Weights of a small GPT-style language model, trained from scratch on English Wikipedia: no biases in attention or MLP.
Each number is 128 + 32 x the weight over its row's rms, rounded and kept within 0 to 255. Layers, rows and columns count from 0. Numbers have three digits each. The size before them is the row's rms in percent of the matrix's.

# layer 4 attention value, 256x256, rms 0.462, rows 18-63, columns 0-127
099:085122090123048107151153125189103117099073144136100123133111088114161121160102138100149157095163129136154113123127115147157124132150194115130146078120153170148170113148145094174103167153147127167142085070053109118072082133198128172173105151177164119152172120145159139166129128089079164095154119106121127110137129143107157117157144130126171153104160098165173136088145165071082134177139
111:175175071145119120127135124154149140139079097164138151118138156141118135155081159173094130135145137052171117118120080141199130091081147131102150141121139103113132106134096145124097144104104096153094085148123109173097084136197137147045174110177117099107113152060209105123102160116126127063139152126136113130168183151132078121091198150144127171153143102089091127167083151165132132139138
094:118158042086111179103137144115146104085138119179130153124091131170146110138117174113120140136117113168126134137102122126122116113104109144139126121187094107117189141066169096227118091075104112123102146084101093120173092110094150121114126168144124176091113199053062117076139096129128143076115121182094187121137122126188147100067109148097131171124120122103140169176101170112183157150164
105:062078105114161133145123155117040162104115101116118115151129116135120099125155065099124090108114133123108170087158090145092089128093112118114114084127130102174123183118150111185118171133115100132141104174129123135124128181113157086137150160107145150128147076085188098187178164182147167098148074152167138101152116122138061150138130180076112100162149131079164170136105105167100128112130
099:151086145098090161149098058123201089154099138127149114100137147169126107114102087072122160077150105098104067107125137097080152151149138087142139116110130136165199140082130116130126097115122111092109125105083191096090117146140145170147109178072105149107136158218064184149123194128116134061124109106118122107102033135111151089120092132179154129093104098106174160072096131113133183159134
089:085118187150159116176182154124151133087112127113122184096107184212159119145163135099090073160135174169097169149132097099122167073085089089119157131109168139123062144130093126131153109188131084170129135151187138112116075130116100134098125153117153129091112134136129085133128119180173093128151174155150141114124114140174087112151091151146217097061117096104089107117086140112115117115150
087:161106120127139134089179177168105110141133151164156148057091107145133100114105086122095146143185140190108093125081169144166140068089151143076155162170171136188127130138111098080182111137124164112132109160133085123126128128152116148108123172163071169162152101152079171150095129075131164190157166142113112124113140158150145117139086107171150168131137114170177157165147200105164174050139
092:102124108156137086082147123102107062138106151113108096139087087077142140124160123209160111150115130092117069112116075171116155114168122117064157183101191155116144084189148118167081136204107076119111157140128141171151147114161194126118120124070066114129223115150171119145113136103146141147123137139171114149175135181120070109127130060128108111173137158137143198121152035110125116123102
096:171100145106157123197142141085151096104152129104113094140132151199098163126165119108171124129093068130142117078188152099109108105162105166220148099147109163121117127149133120121065090083109149128112191093152192115136091115070171060077122119104176112138130148116147120084107089145128166146099115149110134058130108103081072156179078141175166129104121137127102118136107087129134122114199
101:118127153184127112108132127127195077135075184123110156121132131151140092109119131116167086071139153100154078097164181142128113139129172091055186168123155121157139147109110144119133085159169094121113150113125165140055096115172064089134109128109095160088169177142132201100151167166138165178168158166108133160120086105131149130100138158125173116142136129113158125102142138150090152106093
097:095054082174113136124145124073100154130138131141109147144127173137127133113146085204087094118127103103103061141109043085139124062159108095179095124098126107175076098134146135109139127091107083163130164189111150106130147125085135127134089164100102170126128104169115063146095138127181128162090127128132143084110133159199113111100152184110082156147108170127149150134129112091123118067116
098:107124151104134122119125088119112119133115128173056094156110137142128113098155087039100136150004099134120163154174206067130150065155105164156126154123075110116125137071168183167073125123150171089094143102070095140144116119136130067181132158194230168108100129111082078134079100111198115134099108142120110165099172040131081137102146146084097120138156154142135136176118128097136149139161
095:156131088136173110084115128180089157143133135180144132100082168168116090162152138113115133119099147158142033095147047076158167105122115087100151077132188098150058110139143162147156195113168117111178102155099125166087123100147164147170138132133162114169204133185139196129161131115087136155154166111102116099164087184104133137092086138092074146157061131086126104145173124148131217137139
097:084162093164151146148129148132208100096081121061127175128173191150191154130088087150151155146144107076145149153096150066106092159092154054112146124138118135027174090169141087103166131102145144084135096156151124093135096158112119126076170124113107084117136153099135138063206118167110106057109091105105115156099167117127148064129146130112142156138144141092160150135082089133067149088134
109:139174137114121138206057129111113133105139166104097162178114118136085190164148102144102154062163104121173125137081075114114126172110103102135087154087203102113121166191092097115138112166108100125118109110120114100035087119164107186159126190103127118178150102192113204151138147149109227112200135087099139183122113205060129190118113159082167167116131150139122118101173117142115149146135
104:166136173147144213187041168114140099139124142144156125166113161110101100100120080079074142095156170177122162154132189107122170105086100126084096119198139145139193174111114128147132074121072087126138109165038135092114113139125074099131140138151138124085079098090138127152172125064145101128142130157105104154123105153128165110119072091159146167092192155105147120190175154133152140165113
100:179123070136128148172149154118140103079107115119169119081159117152151050165070112106094141190160119149133123144124112146168138102119113072117129151136153171140167167137110104167076175133077159104121141150156139094228098172119185122111057105127103132092094140157157057165101112142150104120092162135124123131166133095092178083119137170137058079118085124073158140120085139194201139066118
103:153154142166089136143064133194145130093133113143157148119176150104188117154062142175129126162177124155123154135136146086132167153121139096157147131107178158130176067135133144164145110139137172154102091140088132178190124123129093149105132124158073079168161176144092157121183080102050103157141108137078135170111070117131223095132137088151168099130139149143154104152148142126163063130088
098:164158106153185126081188203081202160122162119112182146148095173163121131097137101109130064122130234164133103127134119118138134120079148126091159183155147121103134128130100129100133090129155093137131142087192168129130092095109141053078149145118123145149108041130126110120138146146141155121095140147111127111129100166147064139154087153173106115079150167094139085147119154133142130190142
105:155175154116127174131102144113073110099120194117180121163065172169098081104144154108088118074114128140154123130185116097139112071095087194105142143138157167155137142180146130093130157158120155099120116134103108142122132142191079105122104171106126120157125100137101112136090173114127167143125169121173151126101126157160135161149109121136182115077165142176134159152123067162103149159135
095:109102172132123136144127109062127146189170204111065082149122131071120091135107080092165092082150125095132156143155155143097113118131084183116088145134108168123177177131154089116167130101062051094147164090115123098146169116116112125149140090142102103118150053137106127148118139190147163168110095186164097178096144138071128167147104081145158141187100160142134133121077101107131166076098
106:162119120074121152065103151167087155104120114190136127179144159073144156051070111166094093128119182145140127119098124098129146129148130159145143193055138130136172165128092119104151128133132103096146109111109117122136130111164150144110194150191091132111098135108104102159103089111093116205108152186152120122171107135172111121085097111103110143146166133195054144158130090142135159136063
106:156137147128103133171170164141111118120097138113142139127129130133137157163129154115126145097133077177138148104129151137140141143148082148162173153182142128118116156121068118105100068099101102156158112121206221093139145139110130123131078126124173104132101172212166145131140125174094132153082166158140136127108142180169063101106093145153076111165131105125127149143145167138144053070172
111:163130147121079131135129096154181143187092132105135104094128088053107108186122163108083210179150096164132073137159130093142147109163088148199164147169175100159099093172128104097193135144212141158135145114148130114140117141076135131107104113114061147146099142188182146091123146104115085153136134120173075125138138116151139066116073160158158107048130130140123156131133178128130106088166
096:139175091098121165095134109125168129082127159158140118069145136172131114107129086193164143106164096098123117165169102159162192182111138161119153083147147113120141122144166125089106103089141126149183128129095088112063166096112116147118098130133111088134147129133108151185076169138125125065188132107165161156122135198173141121150137105155123120121107155117140106120097164125113156155138
101:158103121077141128167116193165143145104116148182132111142090146062167054114099171097090132120110167165131142160143132098148157144091118099145099139191124103122073144162082053150147166143184125152167081156162108110187114184072067119086067159151100123136103109172068088128152108078137140186084155126148125113081150118133138118089103122084081077123124096172109132105105068076211137022132
097:085111181159137146116142141082137128092108092105118091058099170121114055123154152139102140150102137134110094213121155169163128158079122202170113091162132082168116171140102119109126129132115155174136133135153125158088107091066142121130109062123090096113091087096123170151106155155170039104158140105176154088092167098149108104176143166168154135083083099130185127093122175104121150170149
098:109068125131138150071150106125152184116138068096067134148142103151078151105093100117078144145179228148101096087111172147190123098174102089142106117166159090067158119096100126118132127180132136093135139123113128182158187150123154107091160104144147146105111159112095124127084100093147099150100128155102163142073076116156142121120133148093139124132124161129174129116120150127156117171170
104:106134179129180175116089202122113093110137103139069115103043177122124133123071129099193099114095149127085194183157181078119134108074094118143111121125110145152207116102143089167144118123062086136138151098106132100103145132132099121189135193121111089118137097129085099108102120170116159184100077118178089160147101131101085156121133110085129170164183161118147049169157117133163162117131
092:100162150144080152140155183163121095196169129202141146160120208118095101140070162129129083171132165104140116170136181080194169053115113171180083202150120120118060164131135123097068113087148124153144187123172148158128098117144114116164112158121111150029094126169136113058141196097125154164112136152113155110137092182203080108120143167138154105141129140180061186107135088141146143158120
084:085147092171138119210109191131071147153070143135156078146157166142121137159107142121100128141153135167210107168117126136135091106072124076138135123136158150173148135169114166173082145147102109111089163146152154088137089125085085148087094134126147090125107169124145077147159173116161133183184113104098120130190108150096141174101180136148103123173104114113111155108155145143141092075108
108:067114108182161131194123153129107121131135175121155137166178149105090144157144089111170107095177126090144123150104114178116162158119126041140139128136115152157115176210096097112081147111117096131190109130111121105094083135150171143144093109103143110158146096162170102091144190160106103102119115116151126126097126159101109120198117171136087141157134127133176129099148110146120092108096
108:151176095149089115083132126080149124186159117145075114120145176158127116151141141127160106189114111109156121193120100109137178184091085183143159177142158098122114132165155162151116197130103140188108180125168176158103130114103138092111110151133140152130101174139101138080133094175120173132115127159187177124150052131147062117121124169126079122115096120121112118113118082124189161150148
099:104131149134146112155135121140117084138154134072147105109088161139123120148097191121129133111129189187157157145085099190106167133095061096085109138107107099140137154083158114172161139174078098129117104087156114071107090091084133176181166167158161132096091169109077127137149077151115084083129112145115107091167079127114131110141139064128148156134105134126077063102119132113133148140167
090:143111129136080177125070205122105083140158150133123144112106076080174050150176109135090113150155146132043149156086142113130128115136135134131076129181151086104176131128108125152181119155140149124120139145140107132124140079151168156122127170104092094138120123135113165150122133102052063155172095117085139146131107141129148074117109145099139107105109167194162086068175097149152171092137
101:099094111121099149139129106146131106217143135114154110139227092109071188135087130126110159138159135104129122171107079104198104124159098091172128080112124124117116147141176120112121140094133113175196128171138183125166084120146137091169082103086087156162128138177147120104160142141139117129075064138093100122148186189128163146070152082195086055118147107108175124088121094133122077070129
100:124143184134103114113139147125179118149124204121221194173137145044141144138144132109162094156141159160121094056149146107183140151140112095126086121120102142167189085131047109126106084191101119137172131095129151129119073131160125190164141122153118098142152167195102120108169149129122098129100188116129189134140129104194129097100088116145129058179132113098149165065134088113113123109094
094:109096158106102130106161114153146070125130124136160134128139082107225127068127170125116091161130152123107122056162207180151078147152143151114091113179097138089159131094165113109103117147125154135147146108109114098137107126174023110151129074176114055087120115108137143124165150164150062159129160124132127138097140135139131222120112118109154115065155182139144117106101073147144115169180
107:163092119143105057105081114082143142137175122149086130156167156122139075135153090072147112143139142139125111097134078062113147151142125178161133078070106155143106119151140136100145120061107091091111101106138160155146145151113149125075120122207120187164063142156144119150171132172137137183043160141143097152094148179106125164135144193127059092128125077160146133159173095083087162128125
095:121153145137131123144106145118216140218156137134118119052190119109128119111111155115122126169152086152099115102128156118145097131113123087169142024208116082153115163111099132197109114150136145131132096155092118152140146109077190118090074144141174119100093131181161162067103118132195078165126076140141144089134140150083164163125128129155126143142120105121122211118190073058138093130089
096:110085101136154113091184173145106092151184126079100119143108078153154177162105181146141138126098108169127050100137136092167149116183118128096118119164115104073056136149091130120206163138102110139144154176185154151156189113033110121177132090126132100206086186171097120112142129135186089120131141118128086107163147125141118090167107166148087166085130129099115175139137125094133081105168
107:149110181124113127176106131168139090140139137112131094143140117123128151083136173071126098141123108155163135095109131217124141193120170169132089077112080148122171117132129132120089136095107129139144125121106109096225057058151149148129178165108176092105107134102133096098167132185126107117136069149107175151168091113115144164168109101117079100082102104109079111162153125097125052161141
086:156166160175161144082157125149070111108108067168141070188107096158098138116118105109143173166136142106128130150113127149110101142072081082137162187121118102093150142119068121146080097111084141132145170141063173146110169130156118080111099072157112152141164126106128129106096141129135161107110113122127096082046132101124093186130107150075135186138156175152145123143143095065132135138105
099:155197049158109140163178137154103123118162174120167129135084179158082095097088070094191102114149073082174169113134102087102157116086119162091189150125157151163137093167138064132132157107101113162114124102095107111082135136176097157145175161140097098092200099124108130159111123150090212058151122144133168193108115133124110148124146126105137131088140173079090120148152154141131110197099
101:057120117158076128059208110091089146107105077164118144121160058176100134072150104144154179155099123117115101151142119071106119101137118140179134106100144107107158146153191131089135101121148086117082133082137160172076111159130092123176149146151134110137111116109128109171113114142148140145094104095179114139132103078108118143122102124186147170169140163131176113161121108138111086155114
105:111107178106159168169137160109152135215136114068147118121044107107162053141142155064143158146142141181130152101140118138117156111112099089129098140139117139137152202098126086078090122181095102068171101139128132108128089149096115118137105093132114153131133130079133144134146177183151137123181113182119160149145073145101117125103074132098107116058093110111196155110116118132169130142120
# layer 4 attention output (transposed), 256x256, rms 1.07, rows 18-63, columns 0-127
098:098110120122118153138082149172179154132102006118099104143082143141108158114057149142154111112110134123115087105114125059113140164068073156129133124137146112129096110175155086136153166130171096079125142122143137090134097160116132128147150099133105167106167139141185081161100190164106063120066121186122152131121124167151143129109100116164086109113116119167096143158079157168036104120118
098:093114125109166140076161092172115141112104100096149138115134108110088079129129149141129097143102174147107125136120114160039149080091121130124156168190079103103159147071106120141156088121135145138160116114087153091112116128099141072150099132117130209093102130133154129120142152180169105133112143134104109104114165162206145142150143134146134129140086135127138161078137112133106174117132
095:121166113156096147093187114115106105132094147140134128109095142159097155094190063090107153153122160143091169114149105036133108129157111124114144134102164143119123133118134170126144126107105141138158113161095119170061148158149217147150096107148145132163136142173174152122108110130148171155129130101158019057053147082141123119183129104111101118156140114142144108188144109112215137125130
100:169110176150186134106126109099182105092101155102176078148127131084149182146069163157140136114140123152124079084119122135183143150120095105155144143100128136111113138118158147131084111114117143172126067102177144134091123102123085138098126131103144074123091113106144124101132107141119147099135142127054106158142141108123143115090150110127065139081215147153089109116088118183130122148079
096:122134142105099126121160135112149118133148116122071131222098156073096143137141055162134119135161138105195167165146116101077112098135135126142146117112100147135117138198147065175162088099058162132125133107108051157112144080104117156088178135132077136157127134151134155150145146126107149177125116110175104140119110098154071229152131128076133142064161196140119121110082147117143120085145
094:153163122104114104101081136085155186138163089107161106116164081119132111125145138061064157087129110095151038151128061149131103070143162090160135133106123125156087097119056133123127096154121108116099104116112143161113170104128060119093151161157138157146112108102140097153142165110125153090131137109149093148133100191119138202176170170083123121142143098143104111120127090085139119120145
089:147128112162082110047099089162134116103140231126054162087147098148131166141137115069141135085121102090152105145152179069155168151148093161080158110098164183077116175156105114136112143098093147134115090119133112123122095098139187120154129123110137133138149111141153146154128140173107121161093126130093108126155117111161135061073172112118149100105126172079130065102105107199114076090105
091:154132074104045122102112162110142109129065129092180121131168146123095091058149162165162098050152067153124114119107127129115135113114124102124137141105120077159088096193116159145128119140085163130107138093134183108157083105071076112117128136179146137089124154120182089177143149153101173122137191141105188130146153181168132120118120138148047078132082122168097137094136113091156160112143
094:124162096114122114132139159169125139171125101114133116116139132152047139144133081127090080134119136106163084120128124119174061143129169073094140127113178117125126112160101134088206086171106048144126109217160095131116134059158096200135090074149121128123157085100164115134079088122135135181200060077147111140128137179115109137150117143108104138096099099121132225132102115165151098148119
088:147134075102135140154135136146086145170133127121066158168139145144112142128122110117087194113161118138145090148143100088140141149143118129090169042127110153115181173128100150161118151142080139142152067127182148099141108164138174125157163144087128087055135113112095127138154113125101148122102142145146141118170118105141114169113150108102158160090094153223105112187147133123078086097137
097:178152125105109139062165144111098134112125115129111108108181103093154136167102144181091145150137128160147083168128160148128128058087169131069082126084107156166150187159113140091135139155080146143113099083098108141099087091110156115133065100089114113166088117043192130130166090116141161087189055164133170183138163138121110097152144111095115165152108174085062082106169129120166135159104
100:166090162173188134147136076138117072147161140076121144189107124097107114114146141122138178109140149133122119092127096114144093105127151125087062112126098153156142103157097080120123105128139078217139101124155143128104138131137110108105122161101114081158052115133104149121195138154146161115157152093109061152128074092169124129134134154091137150120129129083164085131185129128109114186087
101:150125151108059123152116148087093131075062104128178173160155107132180160160125169122171169153153131208090178090142108129115150173096146098138129161049148119081153155153026108069179145147134124130063053123127154105126120118115129076165109140163058088162163138129206152133121104195108129148117131138189106129125144143115085182088170171093133135107147091141082105153148138105081174067140
102:120101141102128062124102129135158110133142127161126186155039117142160156068158098149121164165155127155107184124099174106123141092142168124185144084169064109161129128114067193112145090105115156156129175089063088116099092158156135166130183164154082136078124097095124117191154092109174155111127112140087149100115140156067088101133108132087082093163154188110179092108094129164141164136119
098:084068135159074167123106109149116193118066113235184092151089138132120082100106132141189063176147093125074150146150092132143093097200178142135123143070118153130065118088109178155129149087089184117125143063120137113099136133128069163116132151176067140140138118146113121137112144143123127120085062060160118121090123161121161093180164135208108143155170140091104174132128146160148119096115
096:145086191134143159145167117167146140163126079097179101133155149095180083125104095113109158152090124141118152151201126159136101096143176118146136100144145127137124152081115091176163160105080164140161124086170134125119134070098176103150124097124122196126107131165188122085151116086159115110117151104125081140128081111145157112126113154160158135109185118180134052164124089186149140097107
094:084174065085160084086151078102121121145138126129098146135137075132116145128086137093112163126153068123098201023133131106155118129122072126129116153169172109123151157130185143075158128117102115192134130149114139129221105155155137129143133139169193118090144126159110144077177141118137122089138138148146121134157105127186066098075091148178143119109136121105064095113141131140073120112137
099:124151099080160094171170105173105084093176135118087121117061063100145165111110071122155151115101079135120087122097106138201127142143109125168134146107125122147076115072111118081152104140122107093151167155152079092139163132115157153111180073096090118109138075115112127078147166126094107131194174122159157085085117161093170130060119095096115086135076111172082127122097215170150213076190
095:149087155144145096099105123115142091137128162165118073019159137187141100143126177152101152190145101141143177128141163143123185110134116139134135166141117171139095139155133128183166145161074141131127099124089105150095159083126116132128078129082148123127182120099193139131152061135075168159140139081171151103145104115117165121043223096143153096142099068144128124073151149144085189121191
100:112130150108142149150124115139180119145111067150084085072174137107190141172063094113187151124132129091083164152070132134162135165141077171121082110086134158155078096090149101093098157103117136137200104079135146096103192141126113118176139077152106095083175099147141117070121132142150144139109118083137144173135152193178155138110151164082157159083155069167133086119086119120095143178133
083:170162146186130142172154172149138090122185158174107088136113116115139103125123097158134141102128125166113170070137091145089121129120214108143125133103097123142146102201118125034115105075072116132126164109145122083150103077137134149152108213084169082130083097089170132092143078139098150111106102122164152140120109150072198098150107119180186134141129155122110135114229176123083094116068
100:152108105075116116163190127154169074104170119146142148169140153105107150163116146119142107108071120124100055140127203152144146099149121097175134106112141146141154127081159102137011097118104154089113179124156138077155126108106143086135133087115151084093080126101106115069128141044112138084105117158124106105086135071160086134156126128152125088156085185093158117131182124148184077139162
099:076148075104107193165130135143129115124169097157105174171112142140117104141067064137152187123091130125111130198116137116155123105169144100102229108096151188142062187102116127202152140130150119147169140171126093154110092167128164131101087147115158165124162142111192121075111102092126159163165168095159115096141133072143023131103094094108188092063121175128140110133134142121105120154134
106:078140110064150116099128162103114107186125101135101157084114146161163144156107140099133149060103126100091178174140172104159134190104118143145128173168073148121147102113095163124141074144079141109121093085125162177122142113147133177193148113140129129169137019157087117089126201109119110196127050147142213073105117111134165139082131128127174084147142131093087157069110148105111105173094
092:139140064150124147192151098182164062133107101169080112161139110134173153121200105126147094136140119135154132148086135130095105070091113139106130182134108128100119087127108077119139175112109155052078115148171193118126069102086100115142100222089103099079122140157148152109102105126175100177144132164073121123106131079149166101164103100162097088179174120106136087103049061113135121146118
095:139089143168099133146127184118127125147191154129156139138152174138160150134138135086088090092150140160108153091153091098097074096192124115108145123102181139178107061152150131125134090133145133137144192131117134145173071106103191077145153096171151074107155088093089094124120135104082107080136123161110120108090143149119135095111127185115169125106130133148076119144130131098129098171071
093:138108110080154181107110121119136166174207140097085144130154101066109146168163134143118112109136152139130141097170095085089141162170151120057181184182118159037147088152110089096191152090111117083112089128098139154144137163129088097146131132141112117131061186130136120089115162155116128081143122164159093201135065118094175115151150134186179115126132084087139111150116164096093200179160
086:133147163121097131126184143109169134140105187180095133094166171078120082128120112086144139131083110113148134142160135125068142135132083123055115114150126132124137134058097146110127125189130109154062177145129097108111111123075125087089124132093164118162095112123087116110103095210061162114147146158135127124091119145132084117152074092133123146114199165098125180140166130106169240152132
100:167161129106117125180179100156149092079142120147120104164103159103146104113136076118131077157115069120140142147113185166144120140145165140097116084102142085123055124156111180138151135114140095155171112137090090093138168107140121122126088089094105093145094115145134083142112092119123134148166082163131118093111135104113134142196135156140214089143119089134133087166129109189064164115110
090:091192096149092129138076106128100130081080101128086123139141117149103194127162173108145106142124184105122158163135116095100054120115112136154125111117138145120146114132136110115099087169064103146120175163111103131112185104180133169112091157142137118147104147122161130115104103155147096146111130087149075099103127181121162168149140193162101155082084143126106091123097145100089189160131
089:150134124153131127090087122136197118145127131072164112128139121139069133149176125150148139141146091135127085122149157140184044165097128104191124121118092104132118183097131126121143147135135185144154113137095097039153162144196164144091161083168103122088104098106156107132139162139141140117101123139123138118106178101113160103114078162191170110107083156203089147034109073158101122158116
099:160165098151077144206092176105171094115102104124138101108133148163081115153124139132166121095064152149133080192144085124099166110137137143138140123100110136146065124110121092175195115080089140155168111087153110088145099127123105173135123181156098154167152126118124091154134148141156150124146047125115158156188136211112181137089166113171057108149149132123092148111106176102074095129141
100:091135121129134101163105131093103079087111102163136091126192079122130119067154114165161148112072060157153135157173078177135119130120077123084114144121053095087206117113101131124086067090140168127068081136049163117125114097170176139126137104109131149104183107075170134096124140111108093125191125116131107135093162134127094169137141168084160149075124165114078158118217103101131068204180
100:064124152148135145123145110105100137096084187178140142106128136053169124119122097151076097155141113124136116123123061155142082116137142145202115067128105215108133138065090134124162102105182177140171097131098112170091180160166118122089175127118108148127048118187137147179173195092104166129078108124122109099155086145118157177138098147105170087117096110192164123130112109066158127165096
095:141144103197149133103113125083166106169088084131141118137096169133140103170110094098066077173112144162138148128122095065104171056145124118076133129145089137128083129108153104128124164127081119104120141052119107090154141136073162172098103178092146095156174137163104113189163120119094145102087151100141079139101093172135177134126153129090118101077130117094078187140093158162166134166082
100:172126104164134163130148191101133123147077120175122168104197121116113130132120169165125147097157117159080136102140163156159215124128139100088176141110123087172169121110155122164153178167145092116107160137143113158077072102205119151192107157178170093134125081140067156153055167197138115119136128075119120122132163139054130118128091116070088121114078128098171109162104232128119064209126
093:197116151125085168184143125083093154080099106128095138093127198121154119133146116155077172042130126143091143168085098142044101172175106138168162081094157085115115164144190071126070174099110110097126132137083103117132111163136107137171132119069149168063159099108098082149184155061073128104117132117159157089090075125114169140163178080163187156145083109159090124187133085137166076121126
099:153141105111111152150152164119130084107117116118097196179068111150114121174167094136164146137148127119123191190114159093119159121122088162174102151077168138124141143164147137106094128137148072147135093176169116210127151152130172135087116123154163129140104162162064095092120094074197117087113132161155123134120117121146152111075139148059184100102187116185078123167106129161136151126145
099:137127132151160159159162190114128118128113131110198073107137118173142094148118129145116076117164101104132151138096145142063130106171113144079196118154108079072120152102159079092195092166148165124123170152169099188187087093126152131147175073173160122094107138076168089130085120128094083115158145131114135145135167123152164134145116134127159138152136114125097077135103209142070086141165
096:090160149135138123133135160179177147121095134121136103120164131058190142139095120116093152160178168102120105141129099130141136107129199178136189195122121057136161091124148084109091120136075126148117145182071121130123127109116140157103105119119099139140203083141114115125134180157146130069170200139152031117144164116173113042139044129167163113140107104108122125096130145150137119100126
102:117088190095100153132119138127151121164156112168166101086064094057127167152097115097095128130099056136164197165188147098170151109097153182149165109135138139108170154104110131163116085160124130122094137126065150163063161132090105148125173147122161148133086146098141129121088127156092159143156150110152183094130114134195096174088147133162154132102111147085109084103160115164117137179077
098:089126111119117114156105141082125132109075196123189154098143142152093087148165094112093095097128192127125118158173133139178161087141073113155118132071155122102193165163151115132111078128126114113124167134154109074113147160096133136118157116185123114109093131112093159099124165159124085150098160110108104132128152140081099183133168092112149145088116143160186116203116087198143130155107
086:131158061144119135096148146104147119126142151130165094114120173116086137125121142167115167154141090136135138095106143138118072120122148128109129094121110136062122120100174108076155137123149127163108100162129103114121148144142116109112092114113140095154143103115142042101181097153141103203116105105190143122110193111088169087064123137085166088122146140141174142121139117185152137133156
090:148118138163139143171098120175140173071140102121109089140173171142084125090150118123133134127085164130090169100082088228128113161095073110135100134151139146110126136147152103096122181099123133168160115104143096109121091075201137146141122106093121064102146154142165142122172155131117138185132149172153088133121166118165170207161144147155101156203119135167130155178086181128108146106087
090:137096111149119122102148152062157141089131145187121097104126156114156151165143125130071084092063067088110058172140133168137130135087154107062106116137127084157140153107169140141106150105106129167158067104152102154140166144186124151108104091152167148139134145110128136183094114132076129118136159141148140195216170111103120175148082064118121041129112130110107074096163180149114147134150
105:154144156116176177174194116092071061133131097094113102070134059066151162122104139152118090124132148113155209158186174120160119178112123164152114179129158131165086089083141111141164132156113100189108056105091173163159214096137163109102119094117107124102103101189141107092153074118149180126097075139149114059117130107136141082100126057078141080118126096136149106111136111138114127115106
# layer 4 attention query, 256x256, rms 0.356, rows 64-72, columns 0-127
123:111120123112096118119139142099105102103088090145081134129204167132116118121105131130158143146117147103145065126105168111194039145105145110109113109101139090046140125128148138097157083094117108144084130130168108110090158176139135176105058153099106140108102115150084159190087122125126063092136094068174139120187184130141102131121113117060134136129116176118165081100151116111160110100136
114:126109035139139095086097152151118146132083167139133121127094080109165126135188178096092145136057079110149148162115096124098148126114102113172102130150111163194156130124108136119072130080146166099159146084108148096187116105119118115124132103160171086162182121118149125143098091093090166110143103143121155146123037115092167136136139142198123140157201082147072190126096155146129094116125
102:205114082153149102049040120115157133176094150151160155075038096078185203112129151119111141150112125133078159096100098120094119116096062123085113130179110171152176123164089110155121197076122122123163141098128183135134144100171148062141167141188126155122115130120145108114116088143124143118145173119082143122126126087114139144124117178137120118126144123117133125165070143148092111111169
096:142114099171205084066093150152173132154137115120070151094080110095182140132123103113160124139075130093123199135114094127151113121106082151125087134148089122145126154159100130126126194059167079097212192111084179136131093084104104098144161134164195160115147129115134118122113100153152132132129219146116059158134101105129139072142130133110111131109157106170113159129118145188117123151121
097:146170099143080124078179174101131181112060123100185107096194139139169163145104164118096173140162127121142174152112149131177050140098124151149136144184067069167143120121145060140117094105165113199159143123165106119108100064168112112139088130133119114127081133117173084129164124059110112094127155067143124104114127142127139075126120191117127141110120129092091175158067136183147131086121
083:087091059172108123061164110062125204138111128133148112093124141133169185185127166157176125164126175139169115122088053122167092141169114085139146114153131137132105138090139155130183108060170093096249130104097129112123078105099123137120096101150094164178114109089145136118106146074101130156193115109112135099155143080094082119072154150144126161146122145160085091121092111159070182082164
085:092130143125116187164092098150125100120155113112109134170075154156094095090173122122088084144101168110152059150160144146102124114196185117145160081096194153090132078116110181084108118173108109123060130178075146171123121158097135121080141080094123135132111028122098195172168148183106118160162105135156130150085146131122146202150154057126100176087119081163139139104166097122130137188133
083:095170110176128070122092173158143161107127085157114096097123169129190140172104134098128128120096128105164110087126091118138098099074076139046097150147142143087110194142127119176133107084118067064156153069151117100140113072134122093154085132135160145180137143090154113079118074123129160118165153123133144088124108199117127115156068158144117110128174116187145120163111144169131118116139
091:142175139142133148104136180130144070141060137134133138153165076164157112116100141126129143193129164119177222126111074115126103165184114105134148136127123099150158070137178107152094138180117160127145172147082109115134164117119102115082151099146149140080093130159124168056102116155110120121109147136096182060089112098147088136126129182134126158126089085083096191175148070099158144108088
# layer 4 attention key, 256x256, rms 0.364, rows 64-71, columns 0-127
104:147126174193119105154121133161149171106103097087094126076091111153133167128150091122153170204161152082123143105109115182156151133129165075101113153156163132104124118120183075202138111079168124061168141128138145112126091137124161142113187173109156160101097167113148187154073097079127203193184121118187125136106125151145131167139109114131173125125160131166031137085114147167155100151103
098:148132190068175120086132118097111145155090137188177099141171111163100128068144148159142077122096131174162149139130145124162166121086124096098172089173117147143148080119155104132079159190085097153107112159165112129128115144153160133058102164111143098122141155169109111152123115152173128194099045126108140164162156160111199126137144219156085163105103122093156089128155151145149139159200
096:199171159112094131105124108163120098023109234149138126107123088171154083148166176111107145166137140134138142109063170148082108141128123168163133076165122127155174136155116112089106152199117110128108097068140103076119074177058141181159154134176103109104099116121129154182187123112108140116132082161134165146169128147131122148187141121139093122159096058147105076101099110140120121122106
090:143131151124119139129060079151119125103126215113156115140118123091120146108125154139143131138112147168093161127150176104065121134132216184154161130141185036114145093129119113065122167152067064138117104096154091142151175162105120144092113105125096155098131120170123170086135094168060105103119111163188158084145105121132222146135122131127129167162146134147124105100140106120105175105151
091:123123138175115094170129102090084135121127094080139107101188187134183168109155089104086214193130097107119150057126144087155123105110159134138119077117168132152145168123161115105147129119107098110140148148144116141147137127165119149114158147160134161149123142117122152136034059121105163106097176124107145107114080117182129115069141105121119089151137103153146161103094115142119175096081
088:120098160112100073148089154157098100103159123141114127114128128109119129192162176053161200114118096083101124108095094142187080089123140135107137147138140102145124146163137086099147133086129136102174175055162103103134111147185074077185193146166153110101090109130077178164091115139185169112112110144135131153079175145162155116102116130096168102107147146174134172107101151073128159145126
088:136123185056179146109135145130159137162109201149142160179164096101099087111173105123079094105098087146106119099177127142171067128161089108134089151135105073125137102194054174141127078074112113092098111081149093110191102162117161107192003104086118107095140106147121118102152144091117135137165061146116164105228098121117163123109141106141084180116087107119159096147174142097141116170125
079:130101139121078107127157123116105154055148155132111127190130097157156116112166213112148164137101137093123159107084159135136144050092116139156163058151170177127139196169160054080160140126117127132187122082102140131179109129049119162157177147139121178128101152129168148125098130125152182114087112140156198104109140172097068121081090091117089086115129138163108140139103075149158124135134